{"n_kv_head": 2, "d_mlp": 448, "norm": "layernorm", "norm_place": "pre", "parallel_block": false, "init_std_o": 0.0425, "seq_len": 256}
Each number is 128 + 24 x the weight over its row's rms, rounded and kept within 0 to 255. Layers, rows and columns count from 0. Numbers have three digits each. The size before them is the row's rms in percent of the matrix's.

# layer 8 MLP down (transposed), 448x160, rms 0.0729, rows 52-81, columns 0-159
101:141146136123188110137101108120122136196178153144074092109103120142135109074104126127144130122113104150083129105123090152113087142129154106166152152134132134137092150132157121140103139131098133152107081153111135133095115140120144113132130151118141150121146123142142111075177124128139116073127137109125156135161153160104073105155143122147144150125117184128102092143120155135107114131131132105159103166127104151136099155116129141106106101120118118152128172090143180128145145092151123
102:113139133155140147131127106109108133154093135106124100109071129184110110160139082170113130146072129133132166152168160154092159136144112113106096119134120130114179129124118136126126106109195090120155091119158123161148121135153134135140090106181171111113152118144133142090101138135080088125109143115096138163100156119095160159109119112109153117113129114129128113129124109123143127146085113147163150174137110145142162160122146135115127112146148092101113138152117083090122137123145099
102:132162147153103117111104130124150141072105166144122159155111151110146122157187120136152153132159124126157100130198149143093128171112109126136114143079113130128128128112164099108090080128179134127098084100132111110141128134147127090114094101106090145144117142133106142108110124148137177136126111155143108117165107123142119084145164110112089127115144148153136113106118162131137111145065167165089094111101117145104116099162151123162157149138116163142140109109133109135151119123133125
099:217044079129134142136104146123113108122132127168134144116150108101129100130138125108151096122144128142092126139136159107093134151103131152149136149130133110144120150126132122101118130124164145175158127157136177116135122106104108129120098137081135143089120084122097097144148135101113136140135142106145134122133098116108122123166104162177121112153123146127152122152140097129153153132140131112122145105121133146114113166082168119166150124145150127134136084093116180135109134140048139
099:141133112154116117183178137136076155124055126140195106109104107136137133118125167153135148188079100120138103089130152132120135125157125137133151099118118133130101155077149078131133159138125119135108164130146101158094139145153151122174121099110140092101133131137124158130158078135122108104134105083148159113149146175132117139125118120130101124143144093126146128150128075096111116132114123137132115152097145127141169098148107146094119101139142157098138129111146101124145121169132117
098:129128098110094121117124119143106131087096145116093072144171133165160136142157137088150154110106144149113118107140152116141117155164141154121116105177184136142110152140129171128147102125181183141143115156108118135167154135133101131143091143139133110118117115139147137152139147137099113120122130083152124138107134133114089104125115148150146105108142112131096129147157142120115152141151143121129113132129170079094103080091145080135111148134151093154112098110151101114154072078085151
091:125112097148121168126108134116113164122094109093122144163125135122109102136088110113098145123144156146118118148151135151175146117136073131138148120179120110086120110101138122102112181131111128154137133112125128158132110080133096126123102156160123149165099100141104144102143162138131146089089188165115120127145152102151129128139193128142166085111123081120146118109101139150161115138151140123142142126124134090167142160123106137100168128133127162125105130185140157091070125127113130
106:125133177131092137141119114118128128151114162125178135103114124110071131106104112112135126112115078143139168139108134120099127162104110141120131122140128132127092124156072142176102092125075147121157138159133122100075114126126142087128131120123185148102148161122136116144139108131079134169115097112147124170111131168090126139166168123127145161176092104127134165117129135156132136106130147112133144162118113138121123150166158101147137128171111138120103110088107089128130187112094132
100:127130161157097164155102111151117114131115100076091079148116128126114154136151109145117099148116074105110140111133125123165113136172142149144124130115111124168141164126104140116145166142124138107164103157122120119135127148124128143133122126114185140115135101134157128141123141164089142107098087059120136141162114145124100109137154133105157128171162113125157164120115115064095160111092147111137124088136177158118156096157108132142116156101100120090137128132134117165175097127156107
091:100057092111124102130099138136157161161148092139133110111118135092085119131118132110153138076130087127133128121114121106157149185120134154170133140131125179099137175145157116139160145153170105114105161135140132133145086137178123129097146118085130156106134115159112121099068151145089113152117117107106131120154150111147109101105116166117136158131114110113154125142090127133101113142142144147149157136126133158178095119103099158133134160160135081102140149127110109147140104101124149
091:111137154103145130147085160132140119103113139163161109181151146123124126142136107153117124089175121147144146123140116126112125137122097092135124107103132131125091124091143155127147110151127151103101121128134177116158139135160112105172091164143106101101102128111157140032137163130120144110152175124104118122094128156108145119132148161131119098127123099138113136093111135155104149072082107107170109157163125132093140138140095152129124124115127132131109137105154126090151085141143191
095:159122130098169149098138076076121130166107109129075186123167145140121132146117184089189161103118141132144139101129119099124129159147108127141157154161113116152139116145151126095119120139101126106100169144131118136122158096156132139124125095104127092136100141128166083098145134119161107144170132113092148137109130132102085148107162128144142117115068123164175145124141136089156116132152100141089127116145118094110070137134115158128143149131144116134120143134135112161119117143121107
099:161126145184105069107132163142112121157152129148145091149097142122143135127142133106108105153153129096069154117155139110160131120171136120125140119131155073144145119144161154129177131132141152102145140109154159117115156121152088131125153119095113103112090166172107144114133139120119108120124138139111174127183065100133130106095113100132155105124121103125099135062151125158154179157109131118074116132122117128110114134162121126102141124117121095108140097152119097141129144116133099
092:075055110101141111149130108158131130116138070130085085132160108144082120115117110142118092151126143077135133167139115133148144163184119087167113136169137165149120147147100109130118130141110123106138139142112135186124147104168088125114132119154117175115153176127105127090091141088124119165145098146163143138124104139137116137119117137149167122126126126144124123139157147132117128143116106136167146108107131155138122103115111141099156166152082158169114120125130116136106110101152153
104:126148123083130134177135175105111112124172083111145120095129135168156102092126167173127127107117095129121119145142123115160117139119144065146182099138136122107152142109132155118173083132120137109147114108112136138084136146157176122135131136121095126152144131135144151078161115062176161149102138137106080134113145064080129108126116146074117090151168126122119127134134119143151128094157150136133151142134098120141108156119109149106117138109123117112140150113130129129108141144135127
103:119127165151154133147108146125145108131113164156145148165163122142130138125139091188136094087135097111128093147121142122085097121079171098141114130164118140150144130104089153125126108111126132166151133152152143142106116130145124101133131085086113114139130100173121132137151101110087142100145106096149107123170129146154114148106099085123164123124121115095092112144118184133154077116103157132139118117074130124138155139171143126143112181125105127089122124185125099115156105152138126
096:158164162125187137120107153131126126099124091124114120122141116145106164123129129187122111163145171123105108138158135154137115123111132087132117095123115125103138131136121108147128154112153103100091099124160102128138113141111138187140114155161108135130135133106137130132116166159132151081129132114138125135141136098092141132128074148131106085115097118187114090092171106081147108180140131137157138110148157127109098105141059168167118134157132144134097091143145134091133124128097099
098:135102092161079142103112142120123128137142113105117143126128172131141132152211129127117154165122157112124115163162124098163099115144109146121103083116122143152149148143116137146116190134111156124141114127129107124127134153116159124137154167105161195144122107136088150112142148142156106097103077116121122103124139144066145128116092168082113096119144147124090147139085147135113117120092114149129118086161151097127144099132144138084135110122110104165120148135098161144101131135105122
099:059124109112121138091137118097162091134115125137136167127091091084164133136122076136136148141147152124116144166108118122118140116119120150108091114099149113085107128112107124175118119114135108151130117142111145145105126126157125150151123100118131134147099154165081136123087152129125118104079116122135146103130162108118133136104118150154096116119120138148192125151091103113146151151156188118157164133170122136112167159126115153072151167101153120126160102122118121139188148106153118
094:131123149099097115142147185079165158133104154124109101132124132078116106117101146113101145109158137114131134119093112122133091137175135173183126131088135132149132122157137129171126094174148165132097106112062104121116159123114137142137144136108099132104137123113148108137112131145152171139149141099082096139125164194142130119151120144131107150110138101146096134145128105130128123144130168120124109134128140112131100109161130162173133134135081151115141116138043110132114095132139128
111:155157146127117092165111110144143122131128095138118080162154140156147135109081147112126163114101139154120117145102130130143135122179130132108180131163100136104114155155078125147146053110124148163090123117167093147120140113126109092088083147110123116144104115167111143103154135153096118161155152143141169129170134145108113135088159144099122125116165143126162166074079117148123139148104152158110136118132112102135132119125136116127087114138140139086150112142162100132106138118104107
095:125123142109136151107137064129135114124107119100132134095163123174166150143134111120131108144174169161097163128124162103129131131071122106117102104129141131110142089152116057182133134153101116158100076135130158137121130144115145107146092093104130182122171129143143135105129111108099149148124148119133158159141114112089124095126141115153136178132111138146133175096110119123102167139103124129131126105160112149148147092115116109080146085154138099132162144160103120145105113144127126
101:109155104156154127117158131161160166176121132117144131165125122155135179109106127150119148167161152102139070133105145141130092118148147101109139105079140142145124136140171159136119123100108118096123144106142162094133107156108165156095134143181085099121134127105132169106108124112134142143111152126121100125160131113103147127064147148134126147125111141079088119109114105138100130159153125097103153121098093137138095125107128138184124149061098123147112142122125148095117109142153133
090:118118107159058126144162130186123169081109142121121130146112124148097107091111143128079155124136113144139136172138113084104111146096113162111119169104132101147128141138123123165097120132137128103147112097127155107137120132099175131107140134163120079146113115115199167141117113148166135079140182130159120129129134154113141143154127117182107113122146115099104116103150108112154143163142139106131157134168118091114119112149135147127132149121137118143113074119084118127153169135126113
101:146134110148145120104122133122166161151129153124117141147103126132088147112102077138145151112149079092147100172119150139109153104119093106115135106148124105117103136104154102112145182156154156122148143109092116160099128130107125141155153140140152069135078132105117127149152095088096126159153081156137116141112147121138168149160141144076126121186135150114092086119131113149120066157143149119115135137154159145127137110120110095083125141130118143155119137137147082141118103133164154
104:085157119125150124149107117102122133145100160127127155139149120120147095128124143154154135149106094109140099161116103116142152103135105125107124105125132116133111117133101149139146149153156134148122055150107141148123081092133148100125131128145160164099115158137130146127189066126118139148133149143164099139113156110111128140160142104129167128132108128157155140151103182144108108156151160102100154118116147127188126138130144138090097079164147155104108142118076087095122075139091143
099:123117150116130125175169133092151098115103119124105127108083130147176110125155106126134100132126165070163120101114093093141162145106123149112118164145106191105124112137144165124157101098121158141103122124178127157155166122127089094110112117140127111136139133104135079120096089138151164096164066119164135115104195136139110099151110168123135133141123144130119131148095098105157147155156129120156136144150130159105136128142144129119133143151107127103157115138114146138090118095110150
103:072174131106151138086135107149127111106125098136129070181079128105109136130145136159099078118120143136110145139161145122096139169114140111141114122118124159105123088143165103143120070124121115093109113141151122141182156129080164132125114058104146157158145106115129139149125123139151142180133126126152139110104130128088130132165112119118154130101121141170145152115154109117178112141133140128110121118135088106150128129165151124127102139113142121113124127096120184170142138101160147
106:109197136113108149090137141168107128124084121173113120130121106141154124148111090103137137139099106139096131152132145132088161106108143072079158128129129132106098117134144086130145161107125144100091140114155142153166120110139138093118129114119110099129128122133090095110177133127122158160189123150159140141124111148122109133109124170162145106134110140142143142109170124137086110158131138162061156138109115179124088148115134142139132110105105110105133124147167165122112135169134159
102:127184119135160157126159153117123107124109093118138140146146119119149126123154157139149112141095123132147124144147117085150132142145112111116132108141104111144122101133114180109127124115078131114156079099152116150156140143152150117132105104172140128134136160099128151129140145157078101144188148130096163142124130180078131130141112131156118095115082134125127139104152121123184139123157122118117160133129152110112133153174108133119107106098094050122128130120159124108073088128113066
# layer 8 MLP gate, 448x160, rms 0.126, rows 53-81, columns 0-159
102:111117122152146135106143129138127124137108159135106120093133070133139137091106120140119094170085087113114156101116097129126104123150048116107110111101134128154158174111127156151137126115113127154132130131119181125151151139157112122147154102080138112106154076122132126137167097136131108160183130132112113177144113170099136096121090131115097112107146139118151105174080136142121108164135126101139114142117157096140133140138108114162171135127132106095133143100123092125075119158166136
105:142130153156149175113134128114187127068132087125128119139091120112130129126110149121156122092149117091121150136159154141177127147119105160144127171103146084057140126132185103176133118075145130130089093126142136112151135128121172110119095086162135144136120115122111136113130137095164148106098103166152087137132131131108114078124114133112133081156124148121124119097137160089116123137163121144120141091084135116111109145130115124118136157147137104131159132137142111147163120132086155
100:131124084085132121096121148098138156078122157115122146159122119147171146133104140203175137083089152105102144093158117155094100138123122136074127120138141145172125121135142111112121190142110138102099146128133175115146156108164136128117126116121134140156112127127143139193101134124143121104096173158101165170133120110136127147135104107110121078123128140133138083123136120112137122122114113137134152122145149121151095082130112134134106144118128137122134127070144128141119180088096099
101:138099076145131107125117139130108158156165137142120112136164186127165115120132124087132101140144110112149156119139110079122133100141120128128082056125139175127107120142135126128126122122111123137127124150071160158159087127128102090124122135132117138163101147131139146079089106156140148120105135137084150147196129138079132116132127077138089129146099118174116112112100163151152105107144098133120143146102151112139153138143141140135151158095110162097138147152099173112125106137134150
100:112140101120140164134144137125115083123150137152078153089075165134141164124118156109129179156133106126128117124125128141133115078150122110140132158134131130118105127093129145128120158134154093150155080093126090131136104073118173122104131113090109088127112137124173096159111125143113176137149155175082130107149134132148126167143112134111133161142101115138126135164156151149141147176173127143127146125112096133099135152126141157108140158165127154097120187153130096134162148146154105
088:192134124124090125116169156149117138134141095116103105154106146123115132131128142118073145125117183101160125143149154125150126077144105126125142062146143133101126104125124118106126129088139113112152130120129129130117118078166142107111136109138141109154093157133144111115135145133132116124115173138118130154134115123172128137118145138110161102156164145101099115089111139138114143080111129098123122106143174093132124152148109128166159193188125164113135103147138131059141110117158078
092:119162095116076147159112144156119128136110093084110103128120130134143162149141091181072144153122148147134090171130112121165114142130114109116103130143127124137122124155128133084129099129143148136120111152130166132117159067147139130144113126165131106169156142164131134107135135124127102162147129116111128176134164067118095082083130150141134142150137156140120156106099126098115149106122146116143152145095177128112141161183169128106134101158158107155167124112101100167133149135116117
099:129147120110119156140187121104123107095158123120150138119147106128111153082167131106155147134179104103092146143135130108124140102153162150149117126142140140159114123125115138134123150111137066167112157145150129141134101121153137097111116135113151117145081162143103101095104135097129153120120171097166137084083115093168130148118134115114114128109132137114085171122173134132143191111112119155099109126123119130076120136092151095163096119168150137158103127091151076130154143118134136
096:138141158164135116131163126132095069190099109123134141118191105149123078123119110124139113106141124145164101144113157084143149130149116175142137127103079155123140136113093131110106127164150137089129127125120122100134194126101114167128096140150130094161101096125108139118173163131104139083146123157127141124097175144139138119107118113102145116142107107139133083117160126111096124115102079142128145106156148103069131131102127133129106183154113109123118111154129126123158112115114115
102:165124091115161120149126171109179101131112158114110134151146142131163136102114143105120175165097142130136134109153104143139122117100147088134097093129142129124127101101145112152176139122146123156147142148105125149128154131141163151124055078139141141098103152152107126096065096142137111111115161122085147143095115126102141131113148122125113115110131105177105166153118127155155112122091170156140121120112170162148177133128124156127155122126152108171100097146121108120154123086112152
096:115122135115113109126145171100116124107131125120119137125146127129158097101131090143117157121140138117082150102100150149158153092142121127098143139113136150127145149117105119158125119100164119127110144126080121136153125101155159113136148126134156115098184146146123124083140123126114189139163104117106094132142124119129095088114099140128099104130165100111136112121149133165164144096106040160160084146116171125121159127078100133155137098097103114107114125134144141122111125182115057
096:088162121086167109121172134128133119167118130106132165148131091121112113147128093151105145112130145146165115139118094124123120148124152138127094111177081153140154145123120128159156135144122166129080158124155133153103120087100118132107150120122118153152098122132143128136123127092162134114129140118091072112047128105132120131149108130143151135157104126144114156145126090112164123104099130143147061138110079123153154143111145109114193129099121179135121135110122101144177137146108120
098:138122079176105095111173119126131116122137072091123168159131121125108115168118105123144076133098145117146101143166145134137143130127111141135111146139131119098174130119056090147106131136097121137150161112110123150147141128137166116164084116138107162131145102152116154121090099138134107117177084123121132078159105140110090160117125128129157100115125150096155133142138116123117126141162153111147172175119101118152146119134076139103158085113135154139124157094093138128115154145142150
103:101125118131114108151161136150151120134107110117080164081176164107172161120102110079144116129143172098114120099106106086139120143106129131162137147127118130139156142088129120139138137091134144117115101122132111122111130141110175111130131108155151121136162132182143140101108149141106159108171110147133121143116126138153151150129133114168144115145147155195142148139128092151112082102188129125168142080112172124116114126135099135111100146083100084116122130115180137151109126089145134
097:122093151058164079140103155112132155153130100109138123069105109113096103130127118152156131115144123105153096177125142125151106122106124128125106118110131108158175118114133126101124102161101161131121113115127094123137176136123081158154121189122164153124166113112130121126114131150116099134106076121158104109090123125144126135163069152130143101120102167152113139160146146146127094126109122132162129162128122121128101156097116151114104164133085134105165100126160111146173133127148130
098:133120142153105137147155128157134105142092142063091144176139123132119112125113169118165120087115118135107178185137136123087141137178111134118161090126149119156125135109075185120170148140128142114122127134134094138171153113143127071124135100102142156109135152166151088119085105124142116114136160157130130117093134111110127118117206128104092124139142109155124107132106097128143175129122073116118157128127131130109089165128142144115133124117149111097101134121139127150106122114112140
094:104138113116151136154158107139132131114112137131146136117113106131100160102104129112121129073127074168136123105051141143084070152120154112155139182104173139136181117096131126125138140142130102132123116160085127141131141119115131143123099115151103113171149094117145108110117101109068148175120167135161104146126129152162108115124125131118096109146143118159154118113149126108156158181123133108126133105105153125129097180144133138123091105120181147123096085132133158129145125121132094
101:091127132122144136117172130135099154116125156097180149136122105111108124145125129138153111140120138091122150148139135158136133111133140145149123102128162123185161169150150141141085107120110128152129107146081144171078122120121141115204164147116111140126115125117118109113137171119147136099069145171129145120134167147104122122119161149165099126101123113143133153126132137167103081109156173119193150123146144149087092130085134117114117159137178143118136111125096111131134123151168155
094:158093087130110109159141111148114143096117076142114085150112159119133144100150107190149140148180139153155146071157102096155126145173121158122153151115088138108125153101164156102135110120121144142154130096172106158095132141135158127120144142163099154127091133128125173132135124136106120127149138147131107111156111150096074137118121095127132105155112165092104145102200136148098163125121142132111129102146138124108137138113140104108121134114131093114114105167147127117142141135078112
101:077108103146145154126113144146141153124144133120116165100125112104119159145182167131114141150150097110134123131156109159124120143074102136173083109102176104159109131125167125114118161122108116120131130125117146078153106131145111128154113115136158077124122124123138139145161163114170101120120113151112119159106108143158133100109093142136107114158108173138084107143159087143146177083134113126119111118172155148091137144135112149117168161174166100142113123118159176112112131161126129
089:113106137121177119109140142099157163138129115131096116103154150130142131145129128113140113117148103147125136121122130121153119103151144135124107097132193078146153126141170131118130161126135120116153134154133128104147093149108103106117135112083108190149112118116125119103123144106130146129143102073134125142066121162143139147180133089131112112126079117080112171131129137121178096084093162137112150129116136113121154122154145140117124102088092141131183144175166174136150096165096124
099:074131130098099107181133133116129118125126131139085111145093128045123112123128092102137103078151123147098159104129089107128129113093125167140146156172117100101159130136091103151145139148109118157170158104120113166124148133123125147138117127163170134121194126137130126116108109136152163152152113144134148129144111135090105094150107120128144097131047147141143154118138111118147177134104101123164161106129111136145099129139161113097130119129169120104107111104113106138145123127120141
095:112138095173165120093165166157148108108137145151132165176114191121103102129102169152139121162116108173097136089154106135111121123133174105111145135151142143135131115093130100121092064142091132119184146135128112127143110103113142096099120158118135151126110149106143099141175130122150137150142128140141125101109085157101196139142141102113103144109123167130110136132174151146123122113136130151125176136148124123163111150125124113122111093128087102120108130134142082133107126150146102
105:148116095110100104074152104143123177115092136099111113144135130097148158130151144123105135160114074184163137106154102134120151140164126129184108132143103105100145117125146127136133174098118120144124160127123133204157144126105151144145084161155140128121099143139108126067124145125138136125106146143108127160098118120112122087092140152124169163112123112119144166144129128117135152146159153129143143152161116164178099115141115156121128139089167150085104153109130109115146117103124093
098:092093134113157159134121163135187114149124140126093117127098140154092096107084134162111135138113157167144126116122112090155138101181131112139123135118150156136122132094171140078102144119114120080147168099123106120133075113189112114100109110126121123109128158120153096153150115125132103134168120106104143132136121091165173162128127141103139115111128136116176156117133100093182139121117129170126149119169101114123135145137160122153077132139139125140143138114084125098163097141116108
101:171130100145132093105138140144144134133115154077128142099120116110093150147083181164152099122185129145145129095139142160125096174142130144117113104124145178094127147109113118082131127164143119129142120148089117141157112124128183151141131113102148101105123133083155100111158145127127122117155204137119095154129125145099114102158110159106127107107142112094155097132180138111129150129179097124107140119116084115112109098124108147142132120102145154136117110113114080119145159124160120
098:113099146131120155116138129124152131089171126142112072117140158122135149100155133170126098174139131175079119078132110132098132133111143115145088143127151156114130143133150126191102140084140137115132121128155101139135110111169158114129133121124110113138117135110099114125109159111135087152103092132153102164077122126129116098125118079136059126092154128146129103139143082102174112156121131122147134150110174144133130143123071113129145113163134091152135109153168143109119107108160094
102:126139112128120172110152173117153137121159103080138106134133097123122144141157132125144136138126131151097123131118119170131147151125099120153137140140104124195103119107102128088146141111142101108087088143092113130141143075162142106173093103159113139129120130094148170064113174134127135145151128128131107100126115127073117130141147151122135128141127112194149090146134111087094147137127124124145177157109117129128113091136115149152083180130125146070154090116107130128155109114131126
106:164123081103150111114146154163117134104099139091152087131146176106196128137128169142135153118112130105074141115114128149144118107136145133167137138111150113125138123146181152132101126120109164115110128153097116114114139121097137105131099096111112126159117132138125116146118216127137159104144124120074094096128131137143130130147115116138152089124172129143149110133165133125172112141153119157134128186113137103136150090104136124145099145126172118145109104107097122110148072161103101
# layer 8 MLP up, 448x160, rms 0.13, rows 53-81, columns 0-159
103:125132128162132151084129116112133075146135136125114115120163130108198094127136150089176149123090145116118130160142135176124118109106100120126124092098096163143167114091132163154138092113150133145142141096104120082129152109148099141138147179147147115140107120101110135156159132147147144125165165119121136145151147104108105105143054110103182150120166098131114122132106130166144121109150141144113124126124113165103114150118144153152088118074103123147132167128116102106120106126159144
105:150136173121120132143135142185109128114156065112114130098079111154115115118147118096134127105141114158135073131198159121151132095137145125164151134101104086074142129131168107121115123134133150126148115141144114145137132134078120121122183089155120096113110078152129112136121134141128153115153123130134125095137126108110134137155123116153113096154125137100165162175150132095145119094114115155136157110122143089121156133122086126111074133139134132060164125132148104118116149169128121
100:125082131109117201124128098142138128131113112129099104140105115141165159114137110081116130141134106183132129183155148140087127085159112122131138122152166126136159171135079141138140156128154150122121126126141153118154125119150089079134112093129108123122151126142108121102124126105146118124140126083151112082135133111102101129082134182134091147132142124099144148131130140140133145116133096111153084148117086124114188126112185117115139132175120113128179165125112145093144092164127137
097:107133089166109127132198133155154134121144142114135152128170137140157102123142110119113134127129090105102153113147107064127121095142130143112123080132138141150134133147117120124122112155144134145101099117097109151162102134143104110164093102118155170161150145162134116151139108111151133129106125094125120111143131143110130072096101082131088122098086110173123110101107134101078093126134101130132131106099107139127147181106163149153159136118108188095126115107122191147143123126148147
096:127110124141119125136148118172153169132087111115159098136105113122157109151135150130109106126110088163160098103154141128124186148111122098136123141173167086115141124156151115143129129144073110129088112098171080134137132132142114126128125144121149123172130070136139131126111084130135134112120113096116153060084078137125119150139156116122115185139137144144151155143141132124111133111146151080138098143121116149138131099087152121111123132125120137148164099155144093068129118164147166
091:093137142152116127131164118141119140129143137115104095120117132116157139152183120156198142147144138124161162117108088125136111148125146124089091141100127126133100163158117100146137112115137111177113111121115096142125130187087144131147161075113182144056109143123138100133115142134195092118172091084123091114166125146119114136135121143139121114127129122123120126147124112145111149096146098124126115146139072103100105113132120161146078088133105130162136111108121131139127133121119171
108:118207106092144155089074176107106127082126104121142116135137127148136126159142143151110104130116103136087141075125116114155116133136155147110114190139116098147162108133153075141154117160115143138105109148136133139155150135119125095089156156132111112134113125108112143084136161106118114152117148120111108156134127073110095131099095122166121113113136129110117123131132110166154125131096136138103097086127170159186146153168144126120145090103092129123126124136110104094145109144126160
093:107124118177143109105109149089137120167097105118103092174117121102124128119184104091113119109141106137179104140116119127179115152113113117166136139166155146138115114132168122133165121102138104139152120120132112159158120094147159155137131133129129144094082134093167130090159126136106118081125101152095096114137154157092146161143113139137124170141087112134101154126117171165137106141148100146137165122172148107126094113115105136128168170137129122147074149089119152129123137149100134
089:147138145146114153129106162146106139163162128094199130121101138113110118115149111088156132080102110100151090140093155110112162107169184062125154173158115141108109125116134122194146126151131167174152173122178136130111084103113095136127136140107117151122124094133132118127078140165167131152142127105155131101107150125099091122107154135111154112143139146124138129131161144138106103104130117117122153125129118141125129141110126136108101147132157139128162121183128103139114127161145145
084:129141132147113161123081102108131070129097091093103166137152140151167102100123140109113104174163147142135124135119127121140126153099088147148124094151128105120123150120105141089144158154099194114123124174093176116148165091147119137110142097130142094131095134150132113125120117160123106157118122175151136108103135096143187147107154135136154035126138092143138143146126092153122125128138109144125131092130108131124086117124134145108117145125123124135117110154140101116140183128135113
098:135127151079143157105142102135167094146111108148155099142113128125129116137135122137110147145134127167136124102136147136143146149130145137168147130153130105112105097153143096121086158098098131102142101121126099140050150128130073134124085114142132134125083100141156168126148127128085114104137107093051163094137150145152154150184136138102127140107114107165120137113123115106121125137126144136108128083097108143143142124137166152105104177146171175187131123133114139131125120112123168
095:129140086112111131149191114134093119128091097104144157136090127140130140153150112126075154093115142146164149143150142114107156118103135154162129077150160078141145116118099143134111142147124188152127099130179122107139079135137114079137131105110123157158111108130123137152117128114146112105133171158115087094123144137105136125144100147152167157147140145176134165166106089140156132114132104121130105113070119125137088107123135149105100099110115112141143121113127094160145139174151135
096:154166110106120098138099152130152117156074125121111127133128084107111167134124133128155167105145116154115087162073118118152127134129093124099189117149096086124106163120168156098133132147124177128141163125109145112094142073135124124170126107152140139122100141144140148134140153108124139107106121126128124137115134158129109125109110119189121131145146134130096148110124151088124141132133111144089137098104141162127118113131148072124069156150103112085176078138149158133086136137132150
103:145097126121141153139123124103118103123120129120099135103110132164152108105177102150090165132122142133117138167121132156128109093128116065131179131153156122160119129115091082149100134156095149140134122180140130151170148085112141094145124147097125141116130110148156143171113111112119131087109173117155118126096137132089154110147137152120153108092113140107117224104099129157125132131114114115163146132101176120125124107130160076167133118113108129127108090121146137156120142147151133
095:116113119164167121113090127159142147117095155116104128115167133145123101066166140149164123116122159151132093142125143128126166118100136148104135144107105158163173133123138101128091142095095143131095180134166138165109121104115120147141163126149114087139149168135138135089123122088092110124081127096102134122159137099118098105091115172110079131127131097166124146086159129100155132110076109091142092111166100127133140150121114169140139102145099143144134134126153125163114146122129135
100:199119112132114105105173126100106084110101118106116114124109189138166149081124143098163156138119150113148155093163102095113144158153140110124148159145144107109129133143120141182134099151130080126127115117106125165154104099123132097142164123170121143093134141161139115111120128116117122104136136122121136127115138166151141152134188103123124123146105158115154101122134153124105109138102138151176150111150132092138110173106164133150154079151140151118068132130133093144134171109134106
099:128129141077117102169130120174153127134114176183177103145125107161114125139111125129159148105090111101114114117104122084090108135111147127098140165141165098147123103127129135125155116088157138136123142118122125103143122118150117142140100116102170104149154118146120112076096117098097165183172139127134123140126102116184155149112151128125108114122143131122103103117138144125113072180117143115134087122127186148200146145152117134097106119134152124110141110124113097155132126146158134
102:127145163120122151112123120143127143137110080136143082114114113187138148139151135159116078129104179131164143116124140144134138111153084100143123154101109161133112105125163082101157127146162167158085130104162087130149134110127119130123160143130147125084124149147130120122132132109137114152128081135107130197129126120113099117123097089107122147146156106129114115080110116103129122134143157100127117122182137139105139141105135154138044096162120141135126120140167110114093139160082116
094:093169115172123112100126137144147073115103147100149113123112104147125127159077142106120129135134110094109084175120163162160122110139132100095144118122092121139110150168159121178072138129132137127108128106113144123157157125126103063088146108138141088163174115137137137137156123096133087155097108128121083126097150088167116107108140101141129125093148123135120111114085104149113081149141118157109154139152123128111139113154141112159119107117162136141094139142091140140108124117161152
097:095100113110139142060151141171115125124121171085135143092133131087122150133139124139134112125151139143139120112149114123142103146130168115120064132135169110108109129103164148139131190185140112105156122134071164172131097103152151142147135116131170131127149139108126126153123126094119110098089100131097088125130119108146111113137130131150107116114145101115081105177145146110146157098142088109127131119107107153124128114123124138148165119060122112147113170123132150142179145143127160
091:080134121137087110160119119107150092112152132098121119134170179119128085133157108130125159130152113094112134101144117098107148107148123147107123114141100154112154137164157143113147105148139159120094119112151126149118204129131138128123164114125125144115102117135168128153125153155120115147095135166131119112127121129128096144106147097159124177125128154170047106112107095151132109177092150128143115112138116139128161107150102134144168095128131137087142142078133173070137123144149149
100:116108135145121104134140136091157116128130147158101151098130086088098063150144145112120152084132114202125124132136084108143145112130128144157139120125107106155130132140096130105141167137104105163132132114109080147117175112065116100116109088115152156144144088142134080156144089122130149120156104150093145111116168124134105159128153133123136106112089170146118113169100157140165115082123116151167147135148099126116143122113122131109119140149138118114176115099120091127144166117107122
092:149142136052172123118062129134123161142193135084151113107136114096122138164152089098172080063140117138143131122171160130150141125122128103130140099114141143119126127154116138159151173093128122099118186119081112149131170115142131162167105150123131138121123156124110124134086106098174152138144119121112144135155136126143096140105139135130127145125149141167141104165128156131115141103129120148127126147129084155122139134133106125096136099109107146111126161120138183155114122151126147
096:130129102115151128104158109143112130149149079092114134086105136102174175142173120168075105196162103171138120090139123138111116094148144108124098125131120085107179116148149146130137140104143145164104141136153159154155157134131136102128154135130120099146107156172139130104133139143127119129136120151153059119104139119119106082107137156137134134172145128162122159152085115133125118151164147135123118159147102127161130132130123161156128073111123126098155122123092154096110110140104122
100:111163169118161142135144129119133151127105096111089128118097133144128127169096156127150197138149139150147121099155150104118128107144121136132069158123148148140132122088076111110141130163180123121142172135106135115093114095115149158138146106175142123107102136174158115129131140125091123167134133126154126105128139069125128142102115148114130127127138156131140129126135157106145162119131119157144130102183123118125079070124078138148111111092152095143090100162133122082119116127167149
098:118148153129134160090136130113083142144150160131146133115134110100107114140131119167164139099118101122088163120168090115180104095161163085092151099143146133175158105137119110132138168141087123114147144120153115123146152142114144158096102126117128113141131141133071129139151166147139140161095113099151084144141107132102162134135148178132117113104118093113145167121162137117194106103125152155131148130069114153133151140098121111117132130124115120105176085132127173145134153110140124
103:115114124087123156142122063125127125141131131100142179129148099138128111150131117103131150112131153115172154113134109120144134109104152115156148112139147112140118097100124141111116131119081167130111122133157157127155095159134090162119121126112098135172121117122159115073116110116124120124100121147143087127116148166167151125123167149099160118179125090157125104138096128154152098180126149132112150105107139135133103056134130071106109094096117122076152145126086153105123147177148120
103:147121121115132115127139096177159167145131127123127100142124093138141101195126118170159132135119153116166093131090145200143084144119106153107111124160130128148114119132136121102119096145103153117097153118114132101165120138107153110147145123164123136144146103124139157113153145126088152153118143102100134100104181169127123111134148098132108117111145151149112127103116104122121150098119159107082093108149108117105066116097140121206111111147120171143159116111093126135136123142161162
104:134122183108134112110131101102142148154132149127117114106119070116066077096132111145098155111151115180137108109138130134129146125126144147116129113117114128114162136161131084140131150097108112116141144105129136115097156098153087155111139153145145119098095093134128114120166098116125156155083130121139142117156115132151155138126115129125102148091164131130113158093107148115137116064141101145107093114123105160150111126155101127131101096109135154139209094200139137131113166129112148